Weights of a small GPT-style language model, trained from scratch on English Wikipedia: LayerNorm before each block, 3608 steps.
Each number is 500 + 40 x the weight over its row's rms, rounded and kept within 0 to 999. Layers, rows and columns count from 0. Numbers have three digits each. The size before them is the row's rms in percent of the matrix's.

# layer 12 MLP up, 384x96, rms 0.346, rows 333-383, columns 48-95
083:416479468484464425540463580491483416533426502471523529534524474479471487479489492492514504485481591496493450457524418439462489472483478429477453
101:446399494473503490473474510509529510584452471521538510460490569493503481487547522517434504497512537519504616490518461477457545566499446451541547
104:511481448422441504480510511455517467472477492501536446504524508507511461513479529497465544499549557572534527443493519467518547545508476482472516
107:530464468481497566481536510472491551474446422428410525525536478481536484497546511545519536453540475534428525479432454568509489491545532411458532
097:562447509502502506523517575516476554557513482500462513473462527479470528453509487374555524416476557447459507429470522511424458527504449474566464
092:554471474536484502413467542455492452483452526559443543536499527496465558552567538481427587518470553424419501447454526473513437535510455486576420
106:458550441456488526457525455499530485465537472460449505443524554482391555467501524392512455431473446470431535474529551473418492508473518485502502
097:570517484484522549471514566505517508450541441464388460500519498512558485541531524558448470500434555548541479536518556463474556503538504524414454
102:443495466548529475490506435460601445504475521549482492458481497541439494551498529517467472486517513516482467573544562493492466526482423492553578
091:559478476484474556530536479559489559521432437514425487452521508454455554501460459534461480514483507488484439516484543510489563563528460520533485
087:500518513466540518549529452439457566521498514515450535462542537522517468522496503487456464455519498479414474522491568447495533505545470492415463
092:503466560482494521465525539444559576449488507530521492537501483491551500494522499480530463464473508510525473448502505562518524384534538406488483
092:537483512453515529503549526504492576466472470452486517484559495474388517536480500571477458505619572515471491520456499475520467502506496477510427
109:540485497554472406580466481477536477470517428564472455460513502468531523502487482489488490477442473449526448413496505511482550405522473496526492
112:446517537503469600525516527537458563441505507497524512446430558466491534473548524482496410563552507496557454539494465546476466530492492485418519
098:500510513452494580483490511433420499495461487466496450547436505465501505471599589511565519467532504553479534495433509496525471523455464474512539
091:513446510446515484513451460494492506441485464484519525470504505536432467472484428495595609507546542491484488514461557538505366499500470529469519
113:468443430555507475506495417495454478468487521504436487583496561469474499549543505480455468477466568505587546526554445503423540509471495473500437
104:458501474486549419519585517432456471501506497519522475517507496495470489489529480527452448517584485496521584492424516512449476552515450489495469
107:434485538473478531616496486446501518526533546479491427519508502477472492489545572510473544549591522429556479534465470484440490454495560500437494
112:455490512540431520586542501551485580476444514567541501506554455485502449516502533504427467514533460493487544483526481486524604462504498518423474
115:461462497515565473477482449497499441468486423531528513513504535464408502480578518558510508542538492490432497450495426470534524471530466463469499
093:496505505611495535532521507453547481525484438454507574545493488512583509607505455439491460498523481485548471500546543514474472499561479475474469
092:520509493523553518415536426504518594376477496471469498547512544508536434435546520502543453503535547493518525465586480518518517435502453486480502
110:472437488424583497486572455617518488565465455522523400502487490464561525507537533511499454523503527532472503432413472507502500486512491496526447
101:460449537526512527494518503465498447496501498476502476443508524503442503566473445437463477536505489506431464463490477508448468423499535529531496
101:461503520463501512477520423552408517467516523495501509497504422472497431490530440483538488512475466510600503523430521507469508410564507424544506
113:557439486449538491488476467497512541475499535537511479469528509491503468428513474445436439532499553409540505560543523476440428426498456512485391
097:501486534505449496493446484449406542543529441540539449457508461513465484518529574482412499479547600477476412472483496486462535546486558454469513
100:552482513403426572503445446462509487511487513579548472482476463407558508534490452553456536573531537444527463492483516500541477581468511515472520
094:477431539504483521526526529477520492464511507487433438526514549430491561452547426560505463436458553498497454468502516505456564437463494472480417
108:486475567503534563490443466470425464527458444529504518546511474509487535504542489491494514545546458488541490567475430479549416534530499495527517
080:456409556501477556512484487504516439476477487463516397485496559518474534524562516513493469485549487479436493526476507413552507498562458512491520
103:497493507433452475414495532460506504469458508551464369546475410465546522523538506417530504580539523470547474478514544487500563468529511465459509
085:566506505486520465485476595506532457422485513535392487458466497495483464525490509412545501508473478545512499515489454585478541430525446535498545
094:452509506506530501490520468500462513513556425447565449494565484487522440547499558522511529506512545478448484504549433485496526496432451432548520
100:477518557482438574474566501495500542483511471482543457466496584426534557493475493510400541454484499511465475476460530494449451464512537505544491
092:503497480504421529524497508501482483437506469501498460489514510497448455545518443473567496493500571541528476656452566507513424478523537464459461
105:482436546540510517490469516509549520478484449446506476524495547463560426536512524587582536504522506541484511442441522413512490512491454416447501
114:522423440473485464465554529455511511491524495486519531451520476454449414488549525514548540534503496489495619449449426510481418513510456447416485
098:597466542569516512557530498549465517452517491514565516421538490479522526458489479496479454468416498464609516557474577496551528497470497383494519
093:538441445427533447506480456605540527502420494571474491490516488556502514485493486431521405439570439515499542495460540586473474490541466497421482
102:509430565494516497557579470459477536523528469494577518525546476506542460521464515482461521467517573443504545564503447504495457552504435490471518
104:463510469420467553564466481519515490512581573496544463507533494438480581497491508577443516490442466523542527514483473570512520509531490495491479
108:537491532463479529473508445451552548525485461501598516512425539427490544480493543484529491445517578525537544508529498508445479472578477514460491
107:531480567437549556468533516497519499527482498497550480543472496540518504473502554569455513518441484495496479397455491493491527448475519456476440
091:530468537482475523504553520416463547538448495495426460490574516471491429490475462473502499537527510442392449485561483453464516553520479453441512
088:521527563483533482532489437512430430481527512521470510491539568531444473579444451567500485463531477553581478537511491517526581516483475512480505
098:459451589500528583487520524473399525454494531513395534526473538523500480556469520440481515516534466456532475495468482438506434454511497519493538
101:523521558428571479527500498517564528551490445448476488518505530469418478475576536522461499496504531481522501515429493526481502495464527474446565
095:484499478476557546461478492554502489491489477517503496475466507443451571465499478490424448403581548493521482468491539500536489558561518484522508
# layer 12 MLP down (transposed), 384x96, rms 0.364, rows 333-383, columns 48-95
066:498458542481490491488487501410533450427385470538462466460574500432500502523532520554468472508477498494528546471435514507523495506471532525459543
103:484467486525535496487473489452428468463486483584474527573394439503454476469503503469446452419480506529457530446504480533510533532470543476496500
112:626478435437417547451487500529494454508608453519528507518444534510514412540556497520478472510419506414451469518507481486511498552473444502414467
126:522549446601489490590528465502504538488489528525470551458432506548558495484583479449537528502505548499490481398454491474573538536526398500472500
097:571499469494544506437521505485487543489480442513516467489454445483532482407487476491514578494446478542515537486556562556424545501485498571488512
088:456574506425545504557526448514585501491528446468467456491549509508585495434551501477498563507496505490543513580514536390547627528539514462483495
090:422487521471492513499551484525546571452479484462421507411509537499551448502432490482511381482517464486422535477525541499547496519485483506519427
102:534460587494518510526519483539415452484551539537441478416536541523500486560473497507467536514440542515488452573515528481514464489518442468514434
089:446456452530575495507500487500445446491505485517509475492482551457484487492541537529416524483503449513493491537390530548522436488509484491462560
105:495505460492532497473580546516532511576468504488491485466555495461440428510526546562494617517519494488521489474486586499616501455495524521507450
096:500472466515574459521528505566448465513476501412445414408513557494531522531510510485449486446545498480506519455491527547493492483529543466455473
095:483536508434476461502506521508475614523459564580524495464623551474462513483461550578453484418448440440491491474528466493585431533561476496477464
095:574461459488469482572487544511503529477431455429535557469562512413504499590532481488467479442531556473525457514521537403514507548552498480482476
103:507425544511521450437517465542528471458555453529537465512608552495486483491487503493524499588524514453461518530483513452453519532572480430459518
109:520435529440549535468495564484457532445506529469581412454475476506548570482514493401483491438519502480519507465511450490414558517491575526488482
102:521480556529502466511553493497495432487543425534500554526426457491500460522459520521411456522555525528535411457471502569503557530503495535517539
079:533469544455481548526582514512532438510464543475526499487606474491514506602534536551559559515556524475469517543518546570583526513504510479474487
114:469481488574495466512509509482474512570463463537518476456394465565497494599532473493478471429473472551535502495500475582554489539500517470477520
100:517517430481504455489526518459538454468534427503442528457503435476530484478496482518513512575482487468462520488471570538403517571576449516526512
100:507482490435460496503507572428497575474501477533471531507330522494515410491561493504479539480523506443490450460478555435459487496477479439483475
116:477549595534484384490468484511465470448445511495593442484526568485517505492552501550416528518503506493520498464513514503470588551510492532442429
105:432512569565469446513461465549546444489562479504534510581497477496429467512531528513554514479566461478425414481449489485575473466511548477496598
087:502488498480495439507467535493516479440542478458531484499534468477540468521542541580509450425518507531517490566517505531534499506541479500478526
104:438459518405498513467428539473524507480512511424501504536528579517496496553505511531525473538485522479460508456508501438505512584596484493486504
131:459556459471544506432507504515390500516485438515472511507497552540458526488433453478448514503557489518555572467529463495479452485513487548542424
112:473515539513553517483463473526464532541496544506549485603498557572476438474492494548501504507550532438502527547551512422521399499529473526525535
095:541495483514568535522555520504506498527562489514512494484446461387543554558578417491569486540427548436499558460503527445472456529498547458460470
113:467464449480500508462494514527501508557429509487425545502447588512536511486511592544483423480530530495478504543480565453532422456502429521482448
092:507535494436526542467426477491513484561539463528485515511538531513550545537494547471518419477499445495432534495498524563388495518560531436514428
104:435514525508574527552542486475497523511478469437506528419607552496518490509501495525496551465486510455482517485536458461421447509528366495491498
090:526505556443533458549531477409523484493498488543455517473522495525482501499501539422482582496512521483547481547544485458521511505572491492540520
106:462485481530514476474542502489497479463570471512535517534316575511510466473508491546445430489443523531523491498569417441627487458471543564468564
086:499490497531571492524463427518499458471488498456536554554532555532510494569484580527534512476460462511558516475535483532655536435502483467539494
107:456554505465520589566520467454373431513584505517503525500525476523553481454477482445525465500472512513480545478491459504510447472536457455537552
077:465455492515461504501580528554492479512440447498510450466547489468481495573524512446478541542544503518424549545515551463357544535538499477547495
089:521508537479481471535486455467492595513597487544434524485514490531528483492398523491481527455488484437571534540458488499483487479527564493422460
102:473521564485518426536564466573486483528524470565480507543494570462539512474400421495419515480508495398472450486462472522493469481521476488453515
091:447504429508477517451556515514474492559564511515522475539466500470494496447534497501518499459502485493585469553546509528514477517462432425508493
105:473460453562495544479524496500518450441517487506547541482420458464462465518480490489521496501487510458466514534461525480535411435455522491483454
112:490481514541470507554502499512542444485443530581491493451543525458535451497401500538501539458500558511490402525557482498443514508555497450543420
105:453523479493505490470461458481488435468490505516508570517563506504439517479495510474570512502540467548429521561493541467527523526512526468455495
101:531452477459470440533583488462474515460452533493493461476504452491510566542519487520415478505530429437505492502534567459496535489470470465443492
101:528612562514521449453573441425515490503543559450535560476508514462437535426483462493507515476537553402418488512548488549498438490585493538483530
105:461519527551468500470462487446487544515505430488467482432564504472501515542547520512525511546457469488480518490515481504426459445583467427527505
114:566533478460536496493540614465483503437440502452502528447468495496488441432448486546447504472537482443490440501501552526536477533473506487490500
105:440515461631490463462457496564520505538476525540522497507461476531488533449496486514545474536474463541482571549484472530528448472550572480523554
109:466496556623530396490525518466492537464420483555550520484519496452461492512464493509507503566571480453472514452492455486546512526549498498501514
079:529515578462485497489492540466475479529500499474520463449609515424546546509560511465496527494519445533473503516566541450491569530547504545507450
113:485519520443533467449456505501466458471463509553567554542548527473502511516427556533514517488502595448474545477569539473512527540555478534533544
096:531537579494506498478511527484525520532559483512447533563451472544424496519515500469598530445502457467500524501455483500489519532504575532536499
093:524500517495482501513519471541570487528428508500558477488474527523517479432483416539427426473463482542543484449566530456507502443544523533476492